python train.py --n_kv_head=2 --norm_eps=1e-05 --positions="rope" --rope_fraction=0.25 --parallel_block=true --optimizer="adamw" --lr_mult_qkv=0.5 --schedule="cos" --train_tokens=483100000
Each number is 50 + 12 x the weight over the matrix's rms, rounded and kept within 0 to 99. Layers, rows and columns count from 0.

# gate: layer 5 MLP gate, 1024x256, rms 0.0959, rows 329-346, columns 0-127
# up: layer 5 MLP up, 1024x256, rms 0.0939, rows 329-346, columns 0-127
# down: layer 5 MLP down (transposed), 1024x256, rms 0.0908, rows 329-346, columns 0-127
gate329:43 84 47 56 65 67 48 33 49 24 54 51 56 48 17 57 30 61 57 54 35 61 49 44 56 50 38 65 37 64 51 66 48 49 43 61 33 45 29 58 49 24 37 31 41 63 51 37 28 42 43 53 46 27 38 44 39 67 65 71 30 45 76 60 35 70 41 40 23 34 44 52 54 63 43 52 44 52 56 53 58 64 38 49 45 45 48 34 60 57 46 37 36 50 46 35 36 70 48 36 52 33 39 41 71 53 62 43 45 45 50 51 47 34 48 75 44 36 68 39 64 51 50 70 59 50 28 49
up329:57 53 65 64 51 58 63 55 46 58 36 65 65 50 58 53 44 38 41 58 44 30 54 51 68 52 47 33 54 63 48 55 46 45 42 62 55 44 45 62 47 60 36 56 52 49 48 49 52 24 29 21 35 51 62 38 71 57 27 47 40 64 35 36 46 59 38 48 52 54 37 41 27 66 52 49 20 55 55 54 49 63 46 35 52 53 47 37 47 57 50 56 57 37 58 12 47 48 41 73 24 39 51 64 58 67 22 40 37 77 68 63 63 55 50 56 27 53 54 57 51 62 60 57 56 14 51 39
down329:29 58 42 47 49 40 57 51 23 52 62 48 16 62 47 78 59 64 50 47 44 52 54 51 54 39 47 47 76 49 63 71 51 63 48 47 50 35 60 41 59 49 64 60 41 61 57 46 59 45 60 48 28 67 60 42 38 30 31 45 45 34 58 45 57 33 63 40 56 34 54 79 49 59 60 40 81 44 45 67 77 65 45 34 46 46 39 45 29 46 66 47 48 66 60 37 50 48 70 31 62 38 41 33 47 47 52 44 37 50 45 36 59 44 30 44 75 42 54 55 31 34 57 59 66 57 48 60
gate330:25 49 41 63 28 43 45 55 65 42 23 29 52 55 37 42 72 65 70 45 52 54 31 50 49 40 49 51 47 57 51 47 48 25 49 47 58 29 36 60 49 52 39 46 83 44 52 30 60 37 27 49 41 42 46 60 56 48 58 63 45 48 50 56 72 67 35 44 68 54 47 40 44 72 37 48 16 52 43 22 54 55 47 60 67 54 50 26 43 65 39 28 34 52 70 57 46 68 52 46 58 21 52 37 41 45 55 43 46 53 55 36 65 55 39 64 45 30 61 47 54 47 37 46 48 37 52 48
up330:41 32 65 36 48 22 53 44 60 70 30 32 62 42 67 46 61 52 36 50 41 44 62 52 59 39 50 47 49 24 52 52 65 48 46 73 58 63 65 45 53 37 47 53 55 66 68 59 59 57 57 71 69 70 50 66 54 44 56 43 56 61 40 46 44 34 45 37 68 17 42 51 33 72 55 57 42 48 20 41 48 69 13 55 42 48 25 84 44 39 34 62 45 53 56 63 61 36 35 47 50 51 56 42 32 54 55 62 49 24 62 43 57 49 32 52 48 59 42 43 36 59 49 44 41 56 71 56
down330:59 25 38 30 31 55 56 62 71 49 46 22 61 33 43 48 81 53 36 88 72 44 57 31 50 49 56 67 48 61 27 48 58 65 62 45 46 42 52 45 53 51 54 74 43 58 46 56 55 68 52 70 66 61 43 42 57 49 70 52 57 40 66 41 52 45 61 36 47 52 32 53 48 56 40 42 55 50 46 46 38 86 19 44 47 53 55 50 56 58 69 36 24 43 52 49 53 48 51 46 47 48 35 60 53 54 64 39 53 70 52 57 39 56 52 66 41 65 51 47 51 53 74 74 50 59 53 52
gate331:56 44 46 44 35 47 59 46 54 33 30 55 36 55 40 35 45 62 46 42 47 49 66 50 60 66 16 77 69 64 50 42 41 42 49 35 41 48 60 47 43 44 42 44 53 37 63 49 52 77 43 50 59 63 43 44 45 54 50 65 58 57 57 51 59 64 57 59 37 46 39 45 59 62 47 69 56 44 44 59 39 37 53 47 54 64 65 55 37 47 44 36 57 48 69 52 18 53 31 52 58 42 77 37 58 57 51 47 52 63 65 59 40 68 56 71 32 26 54 55 59 47 55 70 17 52 61 62
up331:42 50 49 47 45 49 42 44 53 46 43 49 54 58 44 85 67 33 41 57 54 44 57 53 46 68 49 52 48 31 49 45 47 58 46 60 57 44 38 57 57 66 47 40 47 32 60 77 54 46 49 68 72 49 32 70 60 65 60 44 55 42 38 29 69 52 64 46 60 51 52 26 48 64 43 65 60 47 40 56 57 39 73 48 55 56 49 53 52 31 57 66 38 33 45 41 37 32 59 29 63 63 42 40 06 68 47 32 57 61 40 48 32 40 43 50 44 46 57 41 64 39 48 56 68 43 50 77
down331:35 54 74 63 52 36 64 39 43 36 37 39 63 21 55 37 49 32 42 31 49 42 42 23 75 61 28 44 67 58 36 41 55 63 60 52 63 45 44 33 49 60 39 72 47 42 52 41 42 52 42 55 45 49 50 59 14 54 37 51 45 64 41 39 43 70 49 60 70 47 50 53 67 33 52 41 42 49 66 35 41 60 85 47 60 59 57 64 51 51 53 54 51 58 61 40 45 53 33 51 58 56 49 39 40 53 54 63 40 56 45 49 50 50 50 62 73 44 44 45 58 27 45 36 37 59 62 39
gate332:46 57 55 30 27 64 42 43 35 46 39 40 59 74 26 23 46 36 36 39 66 55 43 48 65 38 50 60 47 62 47 60 44 49 51 49 48 34 63 53 39 57 48 55 45 47 67 70 47 61 50 71 47 42 54 34 20 50 39 59 38 52 60 70 26 50 52 44 47 62 49 41 64 48 67 54 57 53 58 45 47 55 52 51 39 43 60 39 74 45 46 46 53 43 30 52 63 40 51 57 35 50 64 46 27 27 38 41 32 31 60 53 32 57 52 39 46 47 52 74 54 59 59 63 75 39 55 29
up332:38 46 54 65 46 65 31 46 47 60 63 47 54 43 47 69 46 48 37 47 73 52 56 65 54 52 47 61 66 46 45 32 50 49 66 42 48 38 33 39 63 40 45 27 34 42 24 52 27 38 59 51 41 38 53 40 51 66 52 60 31 38 56 27 43 55 47 37 67 67 57 39 49 71 34 76 33 53 64 35 43 44 42 48 53 55 34 34 64 57 53 72 58 40 50 29 45 61 34 49 55 57 60 52 55 44 44 39 48 37 47 47 51 45 38 59 44 58 51 47 26 54 47 51 45 47 56 57
down332:45 60 60 54 31 39 71 41 65 57 45 44 43 35 42 49 48 65 53 45 35 49 50 37 59 68 32 62 56 59 34 43 51 49 53 31 56 35 43 42 40 62 27 41 55 52 52 62 24 30 37 50 56 57 29 51 49 63 47 48 66 46 53 57 33 58 46 45 47 35 68 36 49 61 39 67 39 72 83 54 35 61 68 54 49 58 44 65 42 64 31 44 58 43 51 33 52 75 45 53 65 40 62 41 56 43 57 53 31 70 58 37 39 48 73 68 61 44 30 56 59 41 34 44 72 65 41 63
gate333:52 73 38 44 57 31 26 46 56 55 61 66 34 54 15 55 44 81 60 55 34 40 50 43 38 56 48 56 74 45 38 72 43 57 54 34 40 40 46 44 40 42 44 62 47 65 57 50 51 44 46 45 47 45 22 54 38 79 38 44 42 44 69 55 59 31 44 55 57 77 29 51 50 51 56 42 40 32 55 45 45 53 78 53 57 62 26 52 42 39 60 43 32 56 55 43 39 71 55 64 42 50 57 50 47 47 64 48 52 32 51 50 47 42 67 50 56 43 54 48 50 58 42 41 56 24 27 36
up333:56 40 45 51 51 63 46 55 43 53 46 59 43 50 45 35 73 34 63 35 25 48 52 36 62 66 53 62 54 62 61 76 49 47 45 31 37 60 65 58 58 62 69 61 25 55 53 43 31 48 46 59 33 78 37 57 52 50 49 43 35 67 41 38 68 64 40 53 50 45 63 62 60 50 35 39 62 61 25 57 40 63 51 54 59 43 48 54 53 65 49 46 48 51 40 46 59 35 59 51 39 41 69 45 41 53 42 45 65 46 57 55 38 45 55 62 50 44 23 60 31 67 13 56 55 33 23 46
down333:22 61 48 54 61 42 65 53 54 46 48 54 64 48 52 47 39 46 58 40 46 40 43 36 46 55 55 42 42 42 49 61 44 55 48 46 48 45 53 63 70 55 60 53 43 51 57 35 48 38 50 46 60 54 69 51 77 44 45 42 37 47 62 44 42 49 36 40 55 40 41 46 58 76 48 50 71 61 49 54 83 36 44 54 38 56 73 41 45 43 47 62 45 41 47 48 66 31 45 51 42 48 53 50 25 58 42 71 52 70 54 49 52 62 39 71 40 66 51 47 52 34 32 44 42 38 63 50
gate334:49 73 30 48 38 46 40 41 48 43 44 67 45 62 38 31 60 48 63 46 67 65 52 25 20 68 44 67 47 53 66 51 14 56 48 47 69 44 27 44 35 22 38 36 61 44 46 57 54 51 58 50 60 46 21 40 59 53 56 47 61 39 35 49 36 47 69 30 54 49 45 36 47 57 56 52 63 35 50 57 44 39 70 48 73 49 53 47 62 57 63 48 36 52 57 53 35 56 64 32 58 42 42 55 44 55 54 33 63 56 55 46 37 55 41 46 42 41 40 59 60 39 38 52 58 38 56 65
up334:35 61 49 52 58 49 44 54 55 40 63 74 71 45 30 64 17 60 68 52 59 51 26 37 42 67 56 46 85 42 64 53 63 47 63 31 60 37 51 60 39 47 48 39 40 49 71 39 68 61 29 41 40 37 46 43 75 18 48 66 53 66 45 45 65 48 73 58 36 38 55 50 55 57 51 48 45 40 44 44 62 32 55 59 49 45 45 47 54 60 30 42 67 46 35 40 58 60 56 34 55 55 61 23 60 47 53 48 52 50 44 50 58 41 55 37 51 34 45 43 47 40 53 44 49 45 49 32
down334:56 27 29 49 57 41 58 46 59 47 35 76 51 69 48 45 41 25 69 30 57 60 25 63 50 50 50 31 34 40 52 52 42 46 54 42 70 26 59 46 56 60 54 50 54 54 53 35 61 53 39 58 38 60 54 43 46 60 39 51 55 63 48 25 76 50 45 49 19 61 64 55 59 49 58 65 55 44 59 72 54 34 53 46 28 65 57 49 44 62 51 51 77 49 79 61 36 53 60 46 61 59 57 41 75 51 59 40 49 51 31 46 40 54 56 44 49 75 50 60 45 36 48 59 68 52 49 41
gate335:54 42 66 66 70 47 45 49 54 50 72 42 72 71 41 58 36 63 45 64 53 54 40 33 40 61 61 55 62 55 72 46 40 54 55 23 53 39 38 56 50 44 53 47 72 47 66 54 61 37 56 37 47 54 41 76 64 47 56 61 55 54 50 46 30 27 50 57 46 66 59 69 41 55 58 41 40 22 10 40 46 76 66 45 52 43 38 39 58 27 67 40 52 53 35 58 53 38 51 37 64 29 72 52 27 57 60 34 43 32 65 45 39 48 54 20 43 51 49 57 45 37 44 37 59 44 59 55
up335:53 59 44 29 09 43 60 70 37 57 47 41 42 46 52 41 43 32 34 51 48 66 57 58 51 40 68 43 57 42 62 50 61 42 47 64 49 54 33 42 57 29 47 61 61 47 46 57 56 45 60 57 37 73 44 31 58 56 55 64 54 64 38 68 45 45 50 53 68 45 35 45 49 56 67 38 35 42 39 60 56 54 32 82 36 51 61 60 48 37 32 44 54 54 35 39 58 43 72 42 62 65 49 66 49 62 56 31 48 48 78 34 64 72 36 56 67 47 54 47 51 26 48 63 59 56 57 42
down335:33 49 64 31 55 42 69 52 63 59 51 49 62 45 59 47 34 65 34 68 58 45 60 52 59 35 38 61 52 44 63 32 37 32 52 51 69 45 63 55 67 53 64 69 59 38 52 55 60 46 57 52 59 61 33 52 42 58 39 52 47 46 32 38 63 65 70 46 38 45 58 64 33 40 41 67 52 58 59 61 32 60 65 47 69 47 33 46 28 53 71 38 45 65 53 44 36 39 25 66 41 32 68 40 40 48 49 54 81 52 52 26 54 39 33 47 58 50 42 67 39 52 52 20 58 55 61 34
gate336:44 41 40 50 43 66 51 56 46 73 44 57 46 47 62 41 51 54 47 52 74 46 31 53 26 48 53 50 65 54 65 46 54 55 67 38 52 75 50 59 58 34 51 28 60 39 62 51 45 41 35 37 67 48 34 49 51 51 36 72 32 44 64 54 35 64 52 48 40 27 27 46 55 53 50 62 49 47 32 60 45 62 58 35 56 35 44 63 73 48 44 65 52 55 50 57 44 41 71 43 60 49 53 63 43 88 54 54 52 49 56 39 26 55 42 42 65 49 53 50 56 45 43 37 45 46 42 60
up336:50 36 69 65 53 52 29 34 57 50 51 59 51 65 34 68 52 47 46 53 60 55 62 62 55 55 28 54 67 49 40 38 50 49 42 44 32 34 48 48 62 53 58 66 36 64 68 54 43 65 58 60 55 49 78 53 61 78 52 43 56 54 72 45 47 44 33 44 59 39 46 39 48 48 66 34 49 51 43 42 44 57 75 58 64 59 53 41 61 62 52 57 40 47 46 48 20 65 50 35 62 42 71 46 63 28 55 49 73 50 52 53 52 44 59 45 54 54 38 47 34 51 38 60 45 58 39 46
down336:33 61 47 32 59 77 65 54 35 48 38 38 60 42 30 66 44 37 39 57 42 31 38 49 55 25 57 64 52 37 40 33 33 56 58 46 43 33 47 53 59 63 55 57 48 45 45 42 54 30 74 49 59 37 52 52 40 50 27 48 49 60 54 45 29 63 60 33 47 48 55 53 64 40 62 43 44 37 46 72 65 54 68 56 59 29 47 40 71 45 50 42 47 42 43 34 52 39 52 50 42 47 56 48 47 49 43 31 34 52 51 27 53 46 68 37 43 49 71 29 55 39 31 48 34 50 54 56
gate337:34 42 57 58 55 65 54 41 52 54 38 25 28 38 27 60 39 47 54 35 60 39 51 49 61 50 45 41 75 59 56 31 68 60 57 48 36 54 44 61 40 51 45 50 58 45 53 38 61 56 47 63 61 50 56 46 49 42 40 34 35 61 55 43 52 51 51 57 51 36 38 44 46 42 52 52 56 41 28 54 48 59 36 55 43 59 65 30 62 58 50 63 50 43 80 38 32 49 52 35 54 24 69 65 49 88 61 46 68 45 55 48 60 44 39 57 45 38 65 50 47 33 37 14 45 34 65 70
up337:78 43 44 27 17 66 59 71 75 46 54 25 33 54 40 71 58 30 26 56 40 51 44 57 43 36 46 52 52 60 55 41 54 60 75 73 48 33 61 40 36 52 40 42 39 35 35 62 61 74 41 55 64 68 34 50 48 60 42 52 51 67 45 49 71 37 56 29 49 45 45 61 35 39 72 55 48 61 38 47 29 28 47 38 51 34 50 20 34 59 57 56 76 52 54 56 44 38 58 29 34 78 68 50 44 66 42 51 53 57 25 48 39 45 39 39 45 43 44 34 32 43 35 35 43 34 57 66
down337:72 19 60 39 62 70 73 61 63 56 61 40 68 45 60 49 53 38 63 47 67 59 60 61 55 81 53 63 44 44 62 44 22 37 47 52 30 36 33 58 62 33 38 58 60 62 37 35 60 77 49 55 38 50 55 66 40 57 41 51 36 61 37 27 80 45 34 60 48 35 40 48 34 28 38 35 40 60 44 60 72 49 40 39 56 53 45 52 64 41 54 59 43 58 61 50 53 46 57 49 51 55 66 40 46 60 54 45 68 44 63 20 57 36 72 52 44 17 67 41 56 53 33 57 93 53 57 52
gate338:18 53 49 43 61 52 54 45 76 57 61 42 45 51 43 43 60 63 47 49 54 60 63 38 35 48 41 57 33 65 50 41 38 62 48 42 37 42 34 60 69 49 38 53 36 49 38 52 73 39 58 37 66 51 54 46 53 64 51 48 51 29 50 51 50 56 65 45 65 49 39 54 61 41 29 57 77 51 41 57 48 48 55 74 80 37 54 73 32 63 49 53 37 70 57 62 61 46 52 47 42 49 46 39 49 39 68 46 64 23 74 62 48 56 60 55 51 35 42 38 62 46 50 50 57 53 32 53
up338:72 57 53 38 41 57 75 41 55 64 29 32 46 34 53 56 68 59 58 47 50 52 49 61 45 43 71 29 38 48 48 43 31 42 56 45 28 45 48 53 44 56 72 37 54 57 45 49 49 26 57 25 48 49 57 51 34 73 60 48 57 54 58 51 47 35 52 52 68 60 61 45 46 36 44 41 58 48 66 40 54 43 66 40 54 47 60 56 55 58 41 60 61 34 65 51 39 42 42 54 68 61 41 52 55 49 56 37 52 63 44 55 63 50 57 61 70 47 43 46 67 68 50 47 67 58 53 55
down338:57 57 52 32 54 65 77 52 54 55 48 71 51 27 51 56 56 45 37 52 54 50 42 43 42 64 32 51 44 50 41 53 61 45 52 38 50 68 29 61 38 72 43 47 54 59 62 40 63 31 63 33 41 26 51 66 46 64 41 69 49 31 59 50 38 61 53 48 48 54 55 39 53 63 47 44 56 46 44 46 55 65 47 22 46 36 51 59 67 61 47 44 45 60 39 62 59 45 24 71 48 49 49 52 69 51 65 37 34 52 53 32 52 41 71 51 45 51 37 39 54 84 57 39 59 43 47 32
gate339:60 61 44 52 64 84 67 46 66 70 59 50 11 62 32 34 57 47 58 37 49 47 47 47 63 50 49 31 71 53 51 47 61 59 61 39 54 58 55 57 67 34 42 50 66 46 25 49 44 48 60 61 45 43 40 59 68 55 40 67 33 60 55 35 70 48 50 50 61 33 35 39 36 49 64 64 47 33 72 51 45 43 45 57 77 41 51 35 48 47 63 26 60 47 51 45 45 66 44 39 45 58 58 61 66 62 43 42 49 44 43 50 60 68 51 33 52 49 62 58 35 40 23 53 41 49 51 38
up339:43 34 56 46 47 68 32 47 45 52 57 30 76 39 41 44 47 42 41 66 68 44 58 64 60 27 68 37 54 62 61 37 43 53 59 42 58 32 50 48 46 35 71 38 87 45 60 42 51 75 56 61 62 31 44 58 68 61 65 72 45 67 59 57 52 49 34 55 39 54 58 49 55 49 38 34 50 45 58 50 55 38 64 46 52 46 32 29 60 34 62 49 51 40 15 60 72 36 52 66 49 47 50 32 49 46 31 54 77 49 18 43 54 37 37 19 56 45 63 52 46 30 37 64 80 50 74 46
down339:64 28 43 43 49 57 59 67 63 56 54 74 38 48 49 62 45 67 43 59 53 50 44 59 48 54 52 44 59 58 31 40 43 53 42 41 35 45 47 56 82 46 51 38 67 59 43 52 44 74 28 39 59 40 21 46 30 52 45 48 62 42 38 55 67 57 57 72 45 36 53 60 79 50 28 29 41 49 30 39 49 65 46 57 78 34 64 39 57 61 27 46 29 64 42 42 41 45 66 52 19 53 58 43 55 46 51 47 33 27 63 50 54 42 60 45 58 51 61 55 76 60 32 53 47 59 71 57
gate340:45 41 58 43 67 67 50 61 40 40 43 41 42 33 35 45 72 45 39 50 57 41 46 34 23 46 35 43 39 68 31 65 46 71 50 44 46 51 40 54 54 40 57 58 57 54 35 46 49 54 53 54 31 59 34 67 51 41 55 58 31 58 38 42 60 51 48 64 61 63 42 54 51 62 62 47 36 71 40 48 57 61 43 48 37 37 43 31 44 41 46 33 43 54 47 54 69 55 57 38 45 40 73 40 35 61 56 53 39 37 70 55 47 54 41 49 60 32 58 36 57 65 51 55 35 48 42 58
up340:63 62 44 47 43 53 58 41 43 59 40 56 37 57 52 44 44 43 71 41 62 41 56 38 48 58 77 30 59 50 43 56 72 44 49 36 49 53 73 60 40 31 54 58 51 46 51 46 64 72 66 69 39 46 59 58 80 35 34 31 48 81 43 49 55 43 46 53 41 43 59 52 53 44 54 35 52 50 43 76 55 58 37 53 53 43 40 52 36 36 45 35 58 31 50 70 41 25 48 40 45 49 66 48 72 40 58 66 52 68 62 51 33 46 32 89 61 50 51 58 23 46 73 53 54 77 55 67
down340:47 82 55 41 43 36 72 53 62 43 53 61 32 38 38 64 64 43 64 41 52 52 51 36 32 38 54 61 61 54 23 40 43 25 57 40 38 39 38 40 36 66 44 19 59 52 54 59 51 51 56 39 38 38 27 39 34 65 44 58 51 60 78 40 44 59 59 42 74 50 47 72 47 38 53 67 39 54 63 23 53 61 49 67 50 70 41 42 56 49 60 58 53 55 40 49 40 50 49 44 55 45 39 47 57 53 52 37 52 46 49 45 50 51 54 39 49 57 42 34 68 47 44 46 44 33 60 45
gate341:39 53 32 42 37 47 60 43 64 54 62 69 34 64 40 44 36 46 56 42 41 44 71 22 60 61 36 81 61 60 37 64 47 34 43 42 49 40 49 77 56 31 54 73 60 45 46 74 44 64 48 49 31 41 40 48 58 96 35 47 55 41 45 35 76 51 55 44 35 49 60 57 33 54 50 69 49 63 51 24 42 44 45 60 37 68 62 69 46 45 37 44 34 70 35 36 37 63 54 46 40 43 46 49 57 48 64 38 56 54 48 60 68 64 76 53 26 47 46 33 54 73 49 42 57 17 33 49
up341:44 35 46 47 60 66 29 46 35 57 66 45 45 69 42 46 44 43 49 35 69 65 56 64 64 57 44 56 32 43 49 34 33 68 45 64 41 54 36 43 56 55 43 47 50 42 24 61 48 53 56 36 62 46 53 34 58 75 43 69 48 49 45 67 18 59 74 44 60 63 50 46 65 58 68 60 53 65 75 58 49 42 50 53 51 50 34 42 50 62 40 66 44 75 40 62 27 52 54 55 54 65 43 46 52 46 60 24 41 50 57 42 54 41 20 48 67 49 44 52 47 58 51 64 45 36 48 39
down341:46 52 56 54 56 56 56 51 73 68 58 33 31 44 37 51 51 42 45 42 64 76 46 54 70 45 28 66 41 33 64 39 62 55 35 74 44 48 71 54 33 32 46 42 48 42 50 44 45 57 38 48 52 55 36 65 52 36 45 47 51 45 48 72 60 65 45 44 73 31 36 00 48 55 43 57 75 51 43 35 53 76 59 36 35 64 45 53 57 54 67 41 51 69 29 56 40 24 54 46 55 51 51 57 65 42 41 61 57 56 77 48 52 59 48 51 67 38 47 57 64 33 70 44 38 48 46 40
gate342:27 66 54 31 42 51 67 51 58 55 42 66 69 52 55 67 30 40 54 41 79 74 52 57 50 42 50 49 46 50 28 70 54 49 64 56 44 66 43 61 40 36 39 37 55 60 55 79 59 52 43 43 52 67 44 45 60 42 70 49 55 58 48 52 51 86 58 45 51 61 32 25 54 56 22 44 61 56 54 38 58 41 41 64 54 61 58 50 49 55 50 62 33 45 72 53 34 66 47 54 33 45 62 44 50 73 37 46 41 65 50 26 46 65 60 52 34 34 28 39 64 52 50 59 32 22 48 56
up342:63 47 65 40 50 35 54 56 59 60 26 50 41 62 51 78 57 47 42 30 68 53 48 71 59 50 47 48 44 55 49 39 55 56 70 53 36 42 55 36 50 65 39 37 32 69 41 37 45 35 33 49 41 45 66 62 27 35 61 63 60 55 33 50 58 47 37 51 64 58 34 53 51 64 42 45 58 72 54 41 47 44 43 52 70 47 44 56 55 63 42 70 42 59 54 63 65 36 49 48 49 62 38 49 39 34 37 57 30 51 55 53 54 41 62 49 48 51 47 35 23 60 44 53 46 39 59 53
down342:75 45 61 73 73 58 43 34 45 39 40 44 34 54 60 40 48 79 39 58 46 64 53 41 39 38 48 64 37 52 41 34 56 42 48 46 40 64 59 33 63 45 37 59 25 51 51 30 44 36 58 46 52 50 60 38 50 43 72 54 48 31 40 52 55 65 23 55 37 71 48 63 47 44 28 50 33 45 46 74 59 46 66 63 64 58 35 47 42 45 56 51 72 77 35 60 70 34 43 41 59 61 55 41 38 52 62 60 56 48 38 56 54 33 67 49 62 69 50 52 44 50 48 47 64 51 47 58
gate343:50 70 76 50 50 63 86 42 63 60 32 53 23 55 45 40 57 66 53 51 48 47 32 46 75 76 45 56 66 69 57 41 65 47 32 38 66 50 39 43 70 39 55 65 42 35 60 45 28 47 30 48 42 49 41 48 56 71 55 66 33 62 44 53 58 50 35 53 47 69 36 43 42 37 49 52 40 50 47 32 43 46 64 35 68 61 60 64 29 49 43 70 39 47 80 51 40 58 32 47 63 39 48 64 55 66 65 41 44 52 52 58 52 49 59 54 41 47 45 45 53 42 59 39 42 46 43 47
up343:54 68 55 62 43 43 58 37 53 57 53 43 40 48 47 42 48 57 72 38 44 59 52 42 47 57 54 53 78 50 46 63 60 68 33 54 22 59 38 36 52 41 47 38 61 64 60 30 37 44 53 45 62 32 64 27 47 35 59 45 44 60 80 54 51 39 65 51 35 57 50 50 67 19 52 66 57 58 75 41 50 50 50 53 43 40 59 41 48 57 58 61 60 38 49 55 72 67 59 32 65 48 43 48 50 42 38 59 66 57 46 55 63 51 36 52 35 22 34 20 49 59 62 72 56 49 60 48
down343:61 63 47 35 44 41 41 50 38 49 53 63 53 32 66 69 61 40 52 59 45 52 69 43 41 68 40 46 56 47 47 45 59 19 54 41 32 46 47 43 46 64 37 17 46 55 38 54 42 64 62 51 66 20 47 76 47 59 40 76 60 27 67 62 29 47 36 68 43 61 55 44 58 44 48 48 46 50 74 53 53 46 50 44 62 58 63 49 63 52 52 50 63 48 51 49 47 62 42 52 53 51 70 71 50 46 46 40 44 26 71 32 51 66 39 51 39 30 33 24 34 38 72 46 64 53 54 56
gate344:68 72 31 71 46 63 65 63 27 50 64 65 54 58 43 62 44 47 14 51 51 39 60 41 45 47 41 41 49 46 54 68 57 54 55 29 65 40 48 48 82 52 16 59 47 49 22 52 32 44 51 43 50 40 51 34 40 77 43 70 47 38 47 56 43 43 55 56 55 67 61 55 50 50 49 40 51 50 56 32 53 67 30 45 59 68 42 55 59 46 62 53 50 56 62 47 47 48 51 62 70 32 45 46 46 42 40 34 42 65 59 48 66 49 67 43 45 35 51 45 37 32 46 23 60 40 44 37
up344:44 39 45 48 57 36 35 40 59 37 46 60 71 20 60 36 35 44 42 40 45 45 47 47 53 58 39 43 57 38 48 37 47 61 63 57 38 47 52 46 51 30 47 30 64 35 49 47 67 43 48 47 59 75 37 37 62 49 79 58 36 67 45 68 33 49 47 44 46 80 49 49 46 62 55 60 48 56 36 62 42 51 50 50 68 53 52 66 68 31 35 45 47 47 70 37 42 57 66 64 61 56 54 57 43 67 61 69 30 72 48 51 57 50 44 56 47 44 58 62 46 29 57 32 38 47 54 55
down344:41 39 54 73 38 60 55 60 46 34 47 47 33 50 52 48 42 59 52 44 50 64 54 50 40 57 45 48 81 25 67 57 08 39 48 55 41 58 45 36 44 50 51 64 51 51 64 65 68 66 55 74 60 50 66 50 35 41 45 74 50 49 44 41 59 50 61 55 63 26 48 39 53 61 56 64 55 53 43 48 57 83 49 08 32 59 51 49 69 55 29 53 62 58 64 63 55 46 59 49 54 50 45 51 45 54 50 78 57 34 52 29 43 54 49 50 51 42 53 35 78 44 50 48 60 46 38 38
gate345:47 40 46 45 73 77 66 59 63 53 41 54 70 35 54 60 53 33 54 78 63 54 47 38 25 47 42 27 41 51 45 62 35 43 54 42 37 54 49 58 64 47 46 36 59 58 35 55 60 47 57 24 59 49 35 40 53 44 60 51 55 39 44 57 38 79 70 63 19 59 46 55 59 56 48 51 37 20 61 44 39 42 55 54 59 37 60 53 55 74 48 59 44 57 60 39 35 68 52 49 57 66 29 47 38 69 41 32 57 46 41 59 60 44 53 69 73 63 46 49 58 66 43 57 38 58 25 55
up345:53 55 51 39 63 55 70 45 49 42 38 63 42 44 38 63 54 37 52 47 56 54 60 70 61 68 28 55 52 42 24 48 33 53 43 41 67 41 28 44 46 35 56 41 57 73 30 46 47 68 77 41 67 38 45 38 74 48 66 48 43 40 52 24 50 48 39 58 60 40 31 58 38 41 47 61 49 26 35 66 38 58 57 37 54 43 48 61 38 45 44 58 54 64 42 52 61 57 65 70 57 48 41 24 40 62 52 40 41 56 45 47 44 39 24 20 61 72 55 56 58 33 62 32 53 66 30 45
down345:67 44 43 44 53 59 54 54 61 40 30 68 36 59 50 64 60 47 61 56 29 22 58 78 58 60 42 48 39 22 73 55 60 72 29 47 44 48 55 43 40 39 64 64 27 53 38 50 56 72 38 41 51 54 64 53 74 51 46 36 63 38 22 52 51 49 63 58 30 56 56 63 57 31 76 60 36 54 66 54 64 35 53 55 50 34 42 55 44 43 26 55 44 45 54 37 50 59 54 60 42 39 51 56 55 35 36 26 50 47 37 24 25 60 62 47 45 49 69 48 56 57 49 43 54 18 45 48
gate346:32 61 45 44 25 62 56 40 49 50 47 53 34 39 49 36 54 54 32 51 70 58 49 39 33 37 48 50 60 57 45 67 66 25 56 59 34 44 38 52 68 51 62 55 49 55 32 68 65 73 43 42 50 67 56 51 52 52 51 63 45 40 25 44 66 57 66 73 59 62 32 42 50 71 38 84 53 52 49 56 58 44 34 43 51 47 63 53 44 51 44 39 52 56 40 50 61 75 65 49 42 33 37 57 34 79 50 51 70 47 54 26 37 42 60 74 52 44 52 50 57 48 46 37 52 31 53 56
up346:36 53 65 64 62 66 11 38 57 43 45 42 45 31 61 49 60 75 71 68 30 57 38 74 62 63 37 58 36 40 53 45 42 65 45 49 56 41 44 77 38 41 34 59 40 62 56 56 61 58 56 56 28 36 43 49 70 50 20 40 87 53 71 30 60 44 56 46 57 54 69 59 57 38 48 55 49 49 42 38 32 70 38 60 59 58 78 47 51 57 35 32 51 60 50 49 45 60 51 48 61 45 53 49 45 24 25 64 38 46 45 49 60 52 66 61 38 54 26 39 46 59 62 58 74 67 50 53
down346:39 57 65 16 53 50 51 58 50 56 51 45 42 49 50 69 66 41 49 36 52 60 45 69 56 31 61 29 55 51 59 47 50 27 43 40 47 52 18 58 48 65 85 44 75 55 50 51 57 54 35 43 50 59 56 49 57 33 43 52 49 32 32 62 38 35 53 70 40 44 35 23 61 61 33 40 53 50 67 60 51 52 63 38 47 48 55 54 59 43 61 42 60 67 33 61 36 46 46 42 77 32 52 52 57 50 51 49 50 38 29 55 38 58 55 55 51 41 61 48 51 45 47 47 42 41 46 56